Part of a small language model's weights: MLP 3072 SwiGLU, no biases in attention or MLP.
Each number is 200 + 30 x the weight over its row's rms, rounded and kept within 0 to 999. Layers, rows and columns count from 0. The size before them is the row's rms in percent of the matrix's.

# layer 17 MLP down, 768x3072, rms 0.0367, rows 145-289, columns 672-719
099,212,219,193,223,194,162,160,183,172,210,139,161,194,252,194,186,232,215,184,183,222,230,188,182,242,217,186,149,197,220,244,211,182,181,279,232,223,231,170,201,196,167,199,229,192,224,219,225
101,207,181,191,189,220,215,207,172,213,179,159,246,195,198,201,161,186,235,196,193,240,249,180,214,230,217,221,199,220,188,156,203,197,154,211,234,200,165,185,180,243,230,236,236,230,246,225,165
099,160,190,225,185,228,204,191,208,160,242,189,256,201,210,176,288,175,240,197,180,164,197,231,204,238,186,219,208,192,230,158,221,196,191,175,237,204,189,190,199,230,189,208,172,214,223,184,217
099,216,147,233,247,191,206,248,178,210,181,158,245,194,194,216,202,225,197,233,160,195,214,141,205,193,156,210,246,208,197,204,203,197,127,183,216,157,197,184,206,223,192,156,216,231,239,227,195
098,262,270,244,192,193,200,164,200,183,229,205,235,159,141,203,233,182,175,196,186,191,210,170,222,200,207,266,137,184,190,191,213,205,219,224,235,180,178,178,200,202,244,193,209,217,208,196,185
100,188,223,189,191,211,210,188,170,182,202,158,201,219,185,237,204,219,186,186,234,197,248,164,202,118,191,210,200,203,248,191,225,232,227,170,210,228,230,238,204,197,191,219,177,218,209,224,223
099,211,206,212,219,170,212,182,225,158,176,208,174,220,168,241,230,181,241,185,155,199,166,179,195,185,177,195,202,261,217,187,199,169,162,194,217,170,245,224,221,185,131,166,270,202,238,210,246
099,216,210,95,227,200,167,195,197,247,160,197,245,222,199,204,228,182,192,239,200,184,248,192,190,207,194,165,167,175,209,260,190,209,159,210,206,169,234,225,148,219,179,185,195,198,215,164,194
100,184,239,220,214,197,216,250,198,189,166,167,164,135,248,177,244,228,246,161,165,237,177,205,172,167,164,199,187,198,252,210,222,174,195,236,196,195,149,182,203,164,153,261,184,223,191,227,213
102,203,207,209,203,220,192,175,263,225,211,203,188,157,181,178,211,207,211,167,209,266,201,191,200,210,190,128,211,231,250,226,205,204,213,153,231,213,193,229,212,253,177,205,200,232,179,174,199
101,194,259,212,196,160,203,232,207,217,197,195,191,219,213,223,211,188,163,192,141,202,227,194,228,232,166,191,175,161,218,219,235,178,186,166,210,246,213,202,241,170,203,211,203,203,239,208,220
100,256,273,193,197,154,163,232,203,151,209,196,240,164,213,167,197,201,154,230,192,200,170,150,189,186,185,224,187,241,254,203,261,240,195,223,179,224,156,230,168,221,168,205,193,202,188,222,178
098,162,189,171,169,190,177,231,225,152,215,208,145,209,248,240,207,245,174,197,226,204,193,186,157,176,164,173,182,205,232,212,165,185,196,185,230,164,164,247,239,208,219,215,245,160,173,223,222
101,184,159,213,234,232,199,206,211,193,275,157,239,194,226,204,201,206,189,213,189,230,173,223,252,198,208,167,191,172,247,268,189,212,187,216,190,199,234,183,216,231,160,186,193,167,169,158,162
099,217,219,197,187,217,189,215,196,141,217,229,206,258,204,255,209,214,206,231,173,224,172,213,168,205,208,178,176,164,213,176,175,209,229,216,152,175,171,190,219,176,249,142,208,224,167,192,186
100,248,189,221,177,183,157,166,230,218,195,212,249,203,177,218,204,231,219,163,171,166,156,175,205,175,222,188,206,208,243,200,212,183,196,168,206,170,179,176,213,214,195,173,218,190,189,157,235
101,177,267,233,221,220,185,249,202,218,193,164,176,186,210,185,195,172,186,199,161,200,139,206,273,224,188,194,190,230,192,204,178,261,199,217,205,185,173,159,237,235,187,171,251,227,235,180,180
099,192,203,219,168,198,211,260,183,193,254,187,189,206,122,209,183,158,182,158,176,145,241,222,300,127,195,122,187,175,210,160,186,147,251,246,187,180,206,203,196,229,207,193,249,233,152,178,206
100,151,176,228,218,152,200,155,225,185,205,219,237,240,237,224,198,212,221,188,144,171,223,178,168,187,228,150,187,158,235,212,161,172,195,221,203,191,190,196,199,188,207,171,170,191,203,186,179
101,198,186,248,179,240,213,224,211,181,159,169,189,188,222,249,216,185,184,206,198,244,221,212,225,227,202,256,172,191,228,220,218,193,224,207,216,179,180,220,211,214,160,234,203,213,222,188,181
101,180,200,175,195,216,146,189,260,232,176,212,234,181,238,215,165,234,271,170,187,185,201,196,131,151,168,149,180,180,247,189,173,227,226,223,196,214,251,189,116,194,173,183,203,181,206,188,173
098,178,215,160,215,164,220,180,209,236,242,259,191,202,262,198,229,196,187,229,206,199,131,207,164,184,233,205,176,204,238,179,178,226,174,216,228,223,141,188,160,188,254,210,287,175,170,231,130
099,230,223,188,214,255,187,183,176,205,155,204,202,209,187,167,210,168,217,224,218,191,212,200,149,209,233,140,185,182,183,235,222,199,250,208,208,206,191,202,223,167,199,201,134,160,170,138,164
099,220,250,185,175,183,219,222,253,254,209,206,158,180,149,197,167,221,131,217,210,178,171,241,222,152,178,227,229,210,192,209,155,224,183,199,200,157,181,232,207,237,190,222,161,180,169,191,158
100,237,177,187,177,226,182,226,178,176,203,223,183,177,160,149,171,239,240,206,202,218,186,214,227,174,146,208,228,232,189,204,203,181,205,249,204,184,126,185,195,199,208,224,233,165,253,218,232
099,246,221,203,192,196,204,239,188,208,222,212,227,165,174,201,180,203,122,176,192,205,187,203,230,214,297,255,185,220,179,217,227,221,206,202,181,176,179,159,187,140,218,182,214,229,232,160,185
101,243,194,225,221,215,190,203,227,205,171,203,221,161,270,165,181,154,222,217,249,238,176,191,271,239,235,223,217,226,209,222,193,142,197,175,159,214,154,167,229,246,203,195,243,215,162,209,146
102,169,175,252,212,166,190,245,227,190,227,205,277,289,242,215,225,192,204,210,168,206,167,171,193,272,217,279,212,197,196,217,228,179,246,186,190,198,184,170,226,221,193,200,205,246,241,246,199
100,175,196,222,206,193,209,187,194,174,207,177,202,204,200,240,191,235,178,166,219,135,176,164,218,207,193,183,217,225,233,267,212,222,161,200,217,179,171,212,199,166,189,186,225,212,169,224,221
099,191,245,209,199,220,197,228,234,157,203,148,166,216,180,223,213,184,219,181,228,207,212,206,170,230,191,188,188,238,203,203,152,177,218,229,208,171,188,183,218,194,216,227,223,193,205,163,202
098,178,191,187,205,225,224,202,223,203,178,174,225,218,213,192,201,213,199,149,197,223,143,165,252,185,198,223,152,158,206,196,275,159,183,181,229,242,177,228,236,195,210,191,207,233,184,188,206
101,166,206,188,183,249,202,162,176,203,173,214,186,191,247,215,239,209,222,221,252,201,243,216,209,206,190,146,169,211,204,184,216,201,210,157,148,267,149,233,253,200,199,233,209,215,227,223,197
101,201,247,192,249,183,244,221,193,155,180,175,209,155,202,252,147,222,174,236,187,199,145,226,225,185,149,232,245,255,188,193,207,220,188,186,179,162,191,227,253,170,185,254,176,244,168,214,243
101,167,169,173,209,224,200,186,212,198,121,211,217,144,200,191,175,190,179,225,172,235,148,174,247,218,173,266,194,123,220,150,195,200,260,239,152,219,243,183,220,229,269,204,163,173,226,212,164
099,203,251,238,193,195,198,187,204,148,159,211,190,208,218,207,227,243,165,213,179,174,264,206,220,178,232,173,145,212,196,226,198,173,149,194,166,181,174,207,172,162,143,236,228,143,159,183,231
098,244,241,178,183,179,265,192,148,220,219,219,200,205,242,204,187,171,232,171,191,194,206,204,170,195,221,189,174,162,246,184,210,234,174,166,222,180,186,238,200,186,263,186,202,200,209,187,192
100,199,252,169,170,240,171,231,185,240,155,223,212,202,199,247,249,156,140,246,218,173,220,205,199,140,146,222,252,242,179,187,237,189,235,235,207,178,201,207,183,235,215,239,243,215,179,219,230
099,137,203,255,142,201,171,186,257,181,163,202,193,187,261,153,219,185,175,182,201,183,153,228,147,187,198,210,229,225,172,148,170,198,152,142,187,226,197,157,231,223,199,220,182,187,171,218,190
100,239,215,183,233,177,211,193,132,191,173,227,219,196,158,219,225,184,170,217,235,206,186,212,231,172,269,164,232,194,195,199,224,263,188,224,198,168,191,179,186,208,237,180,162,198,254,212,241
101,169,255,211,194,219,234,236,222,163,242,201,233,179,232,185,184,211,218,149,204,188,224,150,183,189,150,254,158,202,219,170,170,197,186,234,224,228,244,157,190,170,202,226,228,202,232,183,191
099,167,174,158,186,237,215,169,190,220,252,200,174,174,131,205,239,236,206,184,181,161,168,255,185,214,182,245,213,194,145,190,182,180,244,199,185,219,209,213,175,146,182,197,211,201,203,221,172
102,149,183,179,183,194,224,260,196,207,170,209,269,190,194,184,211,183,227,146,223,224,170,236,136,208,153,188,217,219,228,182,257,237,240,233,120,200,146,182,180,196,142,193,176,214,165,227,178
100,148,167,245,200,233,182,188,236,183,167,204,182,173,206,225,206,153,204,191,202,189,209,194,209,167,225,169,194,199,129,156,215,237,172,163,214,209,232,194,213,252,192,198,177,204,153,173,278
099,189,203,169,235,175,170,201,166,191,229,182,243,209,175,140,252,222,209,242,170,177,178,211,246,247,222,185,239,239,196,212,228,182,197,171,221,179,189,223,306,199,272,201,223,200,181,206,217
100,162,170,257,233,298,260,163,149,196,215,229,156,210,236,185,226,199,189,183,166,132,180,204,218,252,137,240,129,233,184,262,198,235,184,271,177,244,211,194,183,221,190,160,190,209,192,210,186
098,169,205,164,254,202,243,193,232,184,218,185,189,160,180,187,219,157,164,238,215,174,241,181,187,211,212,221,191,221,210,155,210,239,242,189,165,191,197,205,151,177,174,186,180,160,199,185,142
101,225,204,227,239,182,167,195,179,193,218,160,232,227,193,233,205,234,217,220,192,204,149,186,233,210,285,187,168,262,226,142,166,193,140,169,242,211,266,182,230,177,203,202,210,174,237,195,171
100,201,220,200,187,209,212,188,160,184,190,184,194,222,202,201,176,190,186,224,169,222,214,175,248,234,251,226,174,216,206,266,278,173,197,173,218,218,174,226,211,167,215,224,227,208,242,201,226
099,210,187,206,232,183,277,206,108,230,161,197,169,202,232,223,177,115,190,173,158,242,234,192,171,172,256,178,245,216,245,208,186,186,172,223,252,215,205,188,200,246,230,194,197,231,210,197,170
099,220,204,215,245,195,218,184,229,172,206,181,226,180,162,183,211,209,182,224,207,267,214,257,234,196,244,202,161,224,232,220,231,175,275,241,154,241,145,165,186,167,213,205,201,154,225,244,232
099,311,157,209,181,221,252,217,210,169,234,191,219,199,156,174,220,254,191,246,158,196,213,226,167,202,161,169,208,223,182,232,183,250,215,160,204,205,239,239,251,178,235,186,186,186,195,236,143
101,196,217,205,188,245,191,222,186,197,216,210,176,221,163,171,183,217,184,205,199,167,186,231,192,245,161,214,236,250,177,178,157,204,201,284,160,187,200,245,177,175,204,193,183,201,213,205,257
101,186,165,186,227,245,233,229,181,242,225,225,228,195,185,179,184,243,211,196,193,276,164,238,174,210,204,175,221,186,242,221,202,246,189,191,236,212,209,186,225,201,203,239,190,222,211,196,232
099,210,217,182,189,170,127,195,192,198,200,224,229,189,150,226,258,220,207,212,172,179,182,234,175,253,176,189,247,189,146,185,231,223,182,197,204,252,178,220,167,231,224,178,226,193,214,217,166
100,211,216,204,178,135,247,245,189,174,208,184,209,206,225,192,220,195,233,209,170,201,242,173,264,216,205,216,189,258,167,203,231,160,173,225,215,190,173,211,194,191,214,191,168,170,232,217,218
098,211,172,207,230,226,223,175,237,169,184,233,177,215,244,242,219,225,205,238,197,146,209,271,152,237,255,158,203,251,193,200,224,156,201,258,214,190,215,230,189,182,188,163,200,202,209,219,237
102,224,193,217,165,207,232,211,208,145,185,259,160,164,222,209,217,150,213,201,202,202,216,194,142,223,222,252,205,151,216,173,222,219,176,191,214,142,249,183,211,234,194,198,200,209,151,231,172
099,244,229,201,207,184,190,173,221,156,193,213,228,208,193,169,178,202,177,208,212,154,178,219,252,223,193,194,216,180,149,215,200,173,202,202,190,144,166,202,220,222,193,197,193,169,188,252,175
101,178,220,145,197,220,168,167,216,190,166,208,119,211,204,185,207,155,174,209,214,211,135,198,249,238,249,217,230,186,211,241,222,269,267,202,223,198,279,187,180,237,188,197,224,220,181,183,237
100,165,161,196,187,145,165,189,138,188,217,172,256,168,197,236,202,173,194,207,197,216,124,253,191,158,241,243,195,186,209,273,193,170,184,181,222,240,205,171,233,244,167,191,227,176,222,204,172
100,218,188,117,227,198,203,166,242,192,207,225,171,231,160,131,169,174,279,126,213,170,204,206,178,180,217,194,209,204,196,194,136,224,214,201,215,193,289,187,157,196,158,206,216,208,227,170,270
100,198,223,238,246,200,170,183,197,172,187,184,186,210,156,210,226,177,255,177,220,124,192,215,222,225,166,202,230,193,172,181,158,163,246,173,207,192,211,235,205,243,184,171,186,205,211,222,246
099,200,226,182,197,220,218,181,179,208,221,225,238,147,230,250,202,192,190,215,145,192,191,213,177,178,179,207,195,201,204,197,200,183,181,189,185,167,185,176,168,210,234,215,196,222,181,198,177
099,178,199,195,190,216,158,200,154,189,197,193,149,209,178,224,232,229,230,186,207,211,222,179,194,213,189,204,245,200,195,196,247,183,181,182,157,161,253,227,218,189,173,200,230,238,178,187,241
102,169,165,232,201,231,141,230,211,208,211,230,213,199,213,219,186,174,214,222,190,228,155,177,231,190,170,198,173,220,212,195,198,217,273,228,186,156,205,164,211,219,193,198,169,185,227,232,246
101,246,236,229,257,209,224,196,201,164,223,205,218,228,218,181,209,214,208,237,159,116,214,224,194,172,203,207,228,157,209,203,182,135,184,205,190,171,240,195,231,232,217,189,214,212,184,213,212
099,130,152,199,182,241,207,228,215,193,183,219,230,214,185,192,161,213,244,171,222,234,196,204,193,179,200,215,168,175,219,203,257,240,214,173,180,171,170,229,163,190,216,219,198,260,160,224,184
099,200,205,211,233,153,223,218,183,229,173,242,248,253,198,152,183,154,178,213,161,175,195,173,164,247,229,213,160,262,196,117,152,186,241,216,233,223,169,224,173,195,242,223,243,193,230,168,205
101,173,213,242,185,189,194,203,236,120,175,189,263,190,180,200,203,241,183,182,226,272,178,241,227,193,221,208,200,139,179,185,156,209,172,169,217,234,246,189,230,164,162,177,165,190,249,208,177
099,223,176,215,250,193,280,189,220,205,162,250,163,195,193,213,163,199,174,273,183,245,203,182,162,157,182,242,183,168,153,170,263,183,221,192,256,235,200,187,144,187,210,201,186,188,191,176,171
100,192,214,194,148,216,171,214,200,208,175,123,192,211,239,247,177,173,234,197,197,217,193,246,235,243,192,199,192,180,182,188,265,229,184,131,213,200,216,196,173,205,191,251,225,192,161,224,227
104,193,222,173,246,223,205,196,224,195,178,237,217,265,206,240,196,168,189,192,162,224,226,175,254,138,166,202,162,215,218,200,198,169,236,188,212,177,219,184,183,232,209,209,158,195,224,218,231
098,218,151,220,209,172,199,235,163,258,216,211,200,231,177,198,186,232,141,183,189,204,231,189,226,167,192,237,147,205,153,209,178,227,203,214,226,166,239,222,184,168,190,258,234,182,193,249,189
101,195,239,178,225,224,183,183,210,147,177,179,216,229,238,162,176,232,214,220,187,225,241,155,229,168,269,149,228,212,177,241,247,255,194,180,192,209,157,180,187,221,176,201,198,244,253,241,244
100,218,226,193,164,229,199,235,207,190,166,185,187,214,211,188,180,198,199,157,223,193,210,209,195,162,180,201,244,226,220,183,216,192,214,191,150,219,174,225,177,218,218,198,236,233,229,205,156
100,260,217,174,218,158,204,199,233,162,162,164,197,220,213,233,188,195,200,213,306,179,206,163,165,148,189,200,201,243,183,236,170,191,178,164,179,160,154,221,197,201,168,169,213,216,235,175,198
100,167,248,222,209,233,133,189,239,169,209,191,240,247,230,233,150,237,220,183,237,276,190,180,218,221,197,185,187,170,173,209,233,247,152,191,134,184,189,207,226,221,204,191,216,206,216,187,186
099,146,191,189,165,231,146,215,202,167,200,203,223,202,235,275,207,138,187,183,205,173,230,165,185,268,167,219,141,217,174,204,216,152,207,182,206,243,196,228,224,188,220,201,190,199,254,226,188
101,191,239,220,241,143,207,231,223,211,181,164,189,218,214,184,185,223,213,202,189,187,241,202,227,239,190,207,191,205,204,211,170,155,225,175,244,209,241,180,185,306,219,168,206,210,198,216,173
101,217,210,191,205,201,102,201,211,205,249,171,187,210,255,195,208,179,184,198,195,261,229,176,250,210,231,223,228,175,243,198,197,237,193,193,213,241,230,205,143,216,196,196,252,222,179,133,196
099,227,218,225,156,219,226,214,166,202,206,221,221,201,190,191,169,215,171,184,212,240,194,244,197,207,228,187,205,209,246,250,191,192,222,204,152,211,217,191,256,229,264,199,237,223,161,236,185
100,205,228,217,240,164,210,263,191,139,183,239,221,216,212,141,164,214,233,244,198,190,171,190,202,183,195,236,183,247,218,136,191,206,207,194,154,183,183,250,218,230,215,177,207,250,221,225,130
099,155,205,179,156,252,154,192,229,197,200,140,176,233,211,190,183,180,211,172,214,203,206,236,217,258,192,191,242,200,174,186,227,222,185,225,230,233,168,205,169,267,219,217,156,183,189,180,163
100,207,190,217,178,226,192,182,229,201,189,219,151,227,231,209,198,175,173,275,174,204,213,219,154,207,210,172,213,191,135,171,199,165,144,222,185,220,200,224,216,166,171,230,181,197,223,177,134
099,166,219,209,191,146,162,213,214,211,241,237,235,192,187,245,190,227,213,167,202,217,158,240,192,246,246,190,175,168,159,167,193,204,143,212,195,140,171,219,178,227,141,168,184,254,180,175,186
098,211,231,263,195,183,205,237,175,207,169,202,183,198,190,228,192,162,194,209,192,253,181,112,233,155,175,146,207,227,190,172,197,228,207,213,195,135,162,165,203,146,220,197,147,205,207,217,216
101,234,258,160,224,205,202,196,223,203,202,209,187,213,180,232,221,198,213,153,217,212,188,194,224,166,153,222,200,239,244,192,187,235,260,248,195,212,212,176,225,189,235,225,183,202,253,238,137
101,198,199,187,182,245,191,208,198,230,181,237,208,159,221,168,185,183,134,227,170,217,182,192,159,142,230,178,230,204,178,176,210,198,190,196,185,157,221,162,246,226,277,265,254,186,168,198,200
100,235,175,175,176,205,155,154,215,185,253,200,169,204,180,250,206,201,178,223,166,206,201,223,210,233,217,206,181,157,212,222,239,169,192,174,197,189,191,247,257,214,179,219,149,226,205,154,231
101,224,181,273,171,117,238,218,175,215,139,161,169,198,206,196,215,240,250,192,190,208,162,147,211,196,205,175,196,145,231,185,203,143,192,167,228,178,130,184,152,248,159,204,191,178,201,219,205
099,187,187,210,239,158,239,204,156,222,155,193,206,179,277,233,188,191,206,211,202,169,218,243,183,167,191,196,150,177,197,214,196,225,202,204,214,148,168,206,156,144,210,233,161,185,191,201,169
100,190,262,260,165,172,200,235,206,227,176,203,208,243,217,225,185,250,222,172,211,227,151,198,201,166,147,244,177,158,198,204,220,211,169,202,205,219,240,196,218,211,223,209,197,189,260,235,209
100,244,217,267,195,233,233,129,166,196,200,190,185,225,218,205,219,150,214,217,202,229,164,184,201,244,205,144,184,167,247,166,202,188,206,135,207,137,232,244,230,212,174,159,240,203,183,159,251
101,209,233,204,166,193,210,194,207,231,164,238,223,237,209,182,216,160,198,195,182,204,239,207,159,173,196,225,209,197,206,179,206,190,230,188,254,191,231,188,183,267,237,172,193,200,215,209,230
100,193,250,168,143,254,189,225,198,193,215,247,275,208,200,241,193,227,183,145,181,211,175,175,204,209,221,137,169,224,198,173,206,196,191,218,218,146,194,172,183,202,183,221,193,193,153,201,211
100,207,203,208,246,194,194,209,154,222,207,166,173,194,199,196,209,231,198,218,222,266,224,178,194,219,164,238,224,210,212,196,211,171,240,208,207,195,206,215,246,195,225,187,176,229,212,198,207
099,238,256,237,227,189,232,213,233,173,184,169,197,143,208,176,208,261,269,163,209,218,183,208,256,213,229,192,234,238,189,180,175,182,201,207,210,200,207,164,190,167,160,246,187,187,221,203,233
099,198,206,243,195,165,202,154,199,222,148,185,154,214,178,227,134,174,246,237,216,174,190,217,223,205,198,236,155,229,179,208,221,249,256,117,186,212,241,188,284,242,255,145,165,162,184,227,227
099,219,215,270,192,241,206,180,206,225,171,188,174,189,243,216,182,213,176,201,200,218,204,204,159,175,177,155,224,203,150,172,228,186,203,239,180,192,216,229,135,246,224,171,238,191,179,189,179
100,168,184,191,179,177,228,173,269,142,190,172,233,202,189,232,217,196,184,200,295,176,220,195,200,147,191,225,214,201,220,213,189,278,181,239,214,224,195,204,226,159,190,186,174,239,204,145,231
100,200,239,189,185,180,187,188,204,162,165,121,244,204,175,174,235,182,208,243,202,188,180,216,184,240,174,200,211,247,178,235,216,212,213,220,226,144,186,168,214,213,226,155,253,173,192,194,195
099,170,190,178,210,204,179,218,214,179,187,130,227,200,212,191,213,228,220,169,164,183,202,218,192,169,211,177,202,231,215,151,203,154,191,172,193,136,213,218,199,158,221,220,177,243,179,241,239
100,209,305,194,229,186,231,175,196,172,153,236,150,217,235,153,127,183,164,180,187,187,285,227,158,139,176,216,195,225,227,224,219,188,228,230,193,242,207,199,228,222,264,162,179,173,206,280,181
098,232,194,138,185,123,206,196,163,185,184,206,207,278,220,189,179,213,265,186,188,215,204,150,201,186,224,131,223,208,198,204,190,219,230,181,187,185,168,181,211,216,195,157,196,215,203,205,221
101,148,168,197,160,212,134,220,139,205,233,224,201,197,202,177,223,181,161,189,232,216,223,231,213,226,241,160,223,240,234,187,216,223,215,215,241,181,211,244,173,192,164,215,188,152,227,199,228
099,170,220,214,176,203,214,133,170,217,188,186,169,143,200,151,163,168,206,193,226,178,178,200,186,187,173,176,203,241,204,188,170,193,186,206,191,226,181,217,177,231,164,178,212,228,222,199,159
100,211,197,188,256,194,222,242,149,214,212,190,190,200,208,208,182,224,219,214,192,203,201,183,223,171,240,158,150,221,158,248,205,187,178,238,199,180,188,218,184,229,176,180,202,184,222,241,207
101,173,187,208,220,179,223,178,223,186,165,222,254,210,176,219,261,232,197,177,290,155,143,154,166,207,167,233,171,235,215,171,193,262,229,184,209,173,192,248,181,205,211,180,234,178,168,190,198
101,210,178,186,166,142,189,198,193,174,201,211,135,159,224,186,201,194,180,209,226,197,211,163,175,167,189,175,168,190,221,160,132,208,126,190,214,249,192,201,229,223,166,197,239,160,229,158,209
099,227,202,198,225,228,288,188,223,182,263,189,178,231,163,206,233,199,179,198,227,136,198,209,299,220,160,114,230,126,218,208,202,253,184,174,227,159,219,237,253,187,183,133,189,207,179,254,192
099,202,219,160,200,206,183,179,173,120,198,200,200,192,197,194,151,239,169,185,183,195,214,179,173,241,216,180,164,206,203,198,242,199,191,230,217,181,189,231,170,183,181,155,208,201,138,228,141
101,159,202,224,113,165,238,172,200,235,185,160,170,242,255,242,221,151,214,249,180,164,247,266,208,232,216,209,201,212,145,180,184,173,180,209,221,197,215,195,191,210,127,190,217,217,133,230,165
100,222,235,279,199,253,189,253,141,166,178,236,250,179,118,221,164,188,219,193,211,161,247,196,217,226,202,188,222,156,183,179,226,242,177,218,242,162,193,183,230,182,206,247,223,160,147,204,211
100,171,211,177,189,222,192,184,147,222,222,149,191,140,178,192,198,231,177,179,235,177,188,197,211,214,238,227,200,151,287,234,232,194,170,202,193,235,173,186,186,219,178,193,157,209,192,220,177
100,181,192,162,186,199,155,221,197,191,252,202,196,237,246,176,207,216,206,181,176,209,267,216,271,198,207,229,152,239,164,218,213,173,176,239,144,220,163,233,184,132,219,193,166,207,206,195,138
102,212,230,180,265,183,227,218,230,228,232,256,191,197,201,226,150,176,196,210,132,254,236,149,185,200,215,179,147,183,220,165,213,256,192,229,231,201,156,251,184,235,204,251,248,244,185,199,211
099,245,202,204,189,207,191,192,174,214,201,236,166,193,154,232,174,194,183,302,253,219,210,189,214,125,203,245,149,169,234,253,168,247,229,194,206,238,114,158,190,172,222,208,177,213,249,217,241
102,199,189,165,262,221,201,226,202,192,173,220,286,181,190,231,193,203,236,220,178,202,253,176,213,158,216,167,240,229,174,197,207,186,140,177,185,196,161,195,244,187,213,132,178,198,198,208,136
100,190,217,282,228,256,194,208,182,180,218,234,202,186,162,183,247,224,170,231,256,208,230,190,189,203,221,176,195,265,227,141,230,221,171,190,193,256,205,191,188,201,160,228,234,159,149,230,175
099,167,190,169,270,227,192,211,180,224,190,187,190,199,214,217,211,214,218,224,134,189,205,225,143,150,206,194,222,232,195,239,246,154,150,152,192,205,274,222,226,180,151,230,141,244,200,201,148
100,146,212,148,167,156,214,221,201,172,215,164,207,201,150,253,246,218,202,205,246,244,177,156,197,211,223,202,152,206,241,233,157,168,170,195,233,224,177,249,160,164,183,188,220,218,245,179,224
100,196,214,198,141,236,253,195,207,244,222,248,218,179,201,176,194,196,211,181,169,135,144,214,211,201,200,180,231,188,266,170,175,190,202,213,210,193,228,170,219,212,194,172,195,212,220,135,189
099,191,247,171,191,252,182,159,207,186,200,219,206,167,236,218,262,149,204,197,211,188,230,205,169,108,164,129,225,252,156,148,240,228,219,190,218,179,205,201,243,187,190,179,169,217,150,171,202
109,186,245,196,165,161,184,154,203,219,226,236,228,186,191,185,182,250,207,233,207,269,175,254,196,209,176,185,106,246,208,167,180,162,175,203,198,218,188,209,183,204,203,210,189,194,239,188,206
100,184,175,172,192,178,167,217,203,255,163,234,226,208,180,197,157,230,206,217,188,188,162,234,176,162,230,235,185,207,185,220,217,181,249,204,202,184,178,152,228,183,170,163,235,167,233,207,239
099,218,133,213,126,234,210,209,181,237,209,199,220,248,226,236,193,228,207,201,194,157,240,205,189,188,187,221,219,191,205,156,248,231,246,199,211,210,185,237,203,209,253,191,149,221,149,183,226
099,234,204,218,134,229,174,229,274,189,198,224,235,172,204,178,209,202,246,261,275,212,159,216,207,215,181,232,127,184,229,241,227,182,143,206,192,162,186,230,246,193,256,216,185,235,121,247,211
100,188,175,223,181,209,198,197,206,237,148,176,233,210,217,245,176,234,180,189,182,244,242,227,198,290,219,158,172,202,217,156,202,208,262,205,182,168,154,197,264,189,216,209,233,239,206,177,188
101,252,222,208,221,173,199,161,181,197,202,165,160,170,205,186,145,233,184,179,221,176,182,187,201,202,222,178,183,203,227,200,210,201,134,253,159,181,188,221,212,241,190,201,189,191,153,165,179
099,190,285,204,250,210,196,187,204,229,260,209,191,168,203,174,164,202,193,195,172,166,179,193,166,180,226,177,152,213,213,268,234,236,217,177,174,173,264,233,171,206,194,185,169,262,229,233,235
101,243,188,174,143,167,211,195,185,241,220,168,261,178,187,204,230,180,190,227,173,230,190,192,163,225,214,196,194,236,242,185,188,207,101,153,165,215,213,211,261,153,200,202,213,198,210,177,103
101,181,203,205,202,142,201,198,195,159,202,196,250,124,196,213,195,179,193,207,212,155,209,189,205,200,185,239,248,197,206,192,181,176,186,188,201,178,270,192,250,215,225,233,182,207,177,214,203
099,216,162,199,196,148,259,144,203,196,263,171,203,221,203,162,195,243,165,230,183,185,175,154,162,211,165,191,179,116,256,254,234,242,164,233,203,224,193,203,191,143,231,133,195,232,209,243,195
099,156,227,157,290,185,220,168,175,188,170,156,170,182,196,200,160,175,231,161,206,181,216,177,187,189,136,254,193,242,253,204,163,235,180,231,231,232,207,200,217,231,217,168,214,185,204,203,162
099,185,158,214,210,168,185,232,196,174,155,229,209,207,235,213,240,234,179,189,275,241,205,163,187,232,166,222,241,248,239,136,171,200,142,192,238,212,262,177,183,187,196,241,226,222,185,197,235
100,131,180,222,197,183,139,223,193,163,203,192,177,227,148,205,217,147,172,210,201,206,206,198,187,183,219,158,205,241,176,204,239,158,235,218,208,149,174,207,250,178,171,189,226,216,184,174,188
100,208,232,185,230,177,251,217,271,160,212,195,225,257,165,208,207,184,177,182,215,188,176,188,201,213,226,198,164,187,263,225,170,173,171,183,231,192,164,207,156,219,191,202,164,199,191,208,254
099,170,199,200,148,266,186,216,211,223,207,223,190,241,154,204,253,186,238,196,185,207,217,171,185,186,157,183,221,215,212,175,187,221,184,173,201,286,233,141,177,228,224,197,220,227,204,162,199
100,231,240,237,183,179,180,190,204,210,198,213,187,195,185,167,234,159,163,246,193,141,162,198,187,161,97,154,242,191,173,258,194,204,169,153,165,162,175,186,217,191,186,182,189,217,213,204,186
101,195,193,255,175,177,192,167,187,212,202,187,191,190,218,220,216,173,199,184,225,210,199,185,241,203,204,222,241,227,148,180,219,159,220,180,234,170,174,210,241,228,227,167,190,194,194,179,198
100,217,204,216,203,216,249,200,162,153,180,190,207,227,148,212,193,191,222,210,183,178,214,179,234,224,174,267,205,216,237,224,228,216,240,223,167,160,189,176,180,159,187,219,200,164,180,199,174
099,178,208,158,175,146,188,171,225,174,225,189,162,211,292,244,154,220,277,172,194,178,223,229,202,189,186,202,166,178,230,195,213,208,192,188,203,176,230,172,188,194,223,191,225,237,213,235,180
100,250,229,265,232,214,203,215,160,124,181,203,170,196,198,167,179,163,207,160,271,237,217,247,211,213,237,270,226,200,203,224,155,185,215,262,262,225,226,198,254,222,194,134,195,159,185,217,129
099,163,206,218,194,240,216,193,204,215,208,246,184,193,198,170,228,224,221,145,202,243,246,188,193,214,210,221,193,150,200,216,235,256,181,230,183,190,161,223,188,220,268,175,187,246,173,145,199
099,186,155,281,171,234,179,226,244,183,189,172,187,194,210,179,213,146,190,189,222,195,226,223,192,235,250,222,209,232,176,152,235,222,167,255,211,200,208,187,221,172,191,159,181,189,211,211,210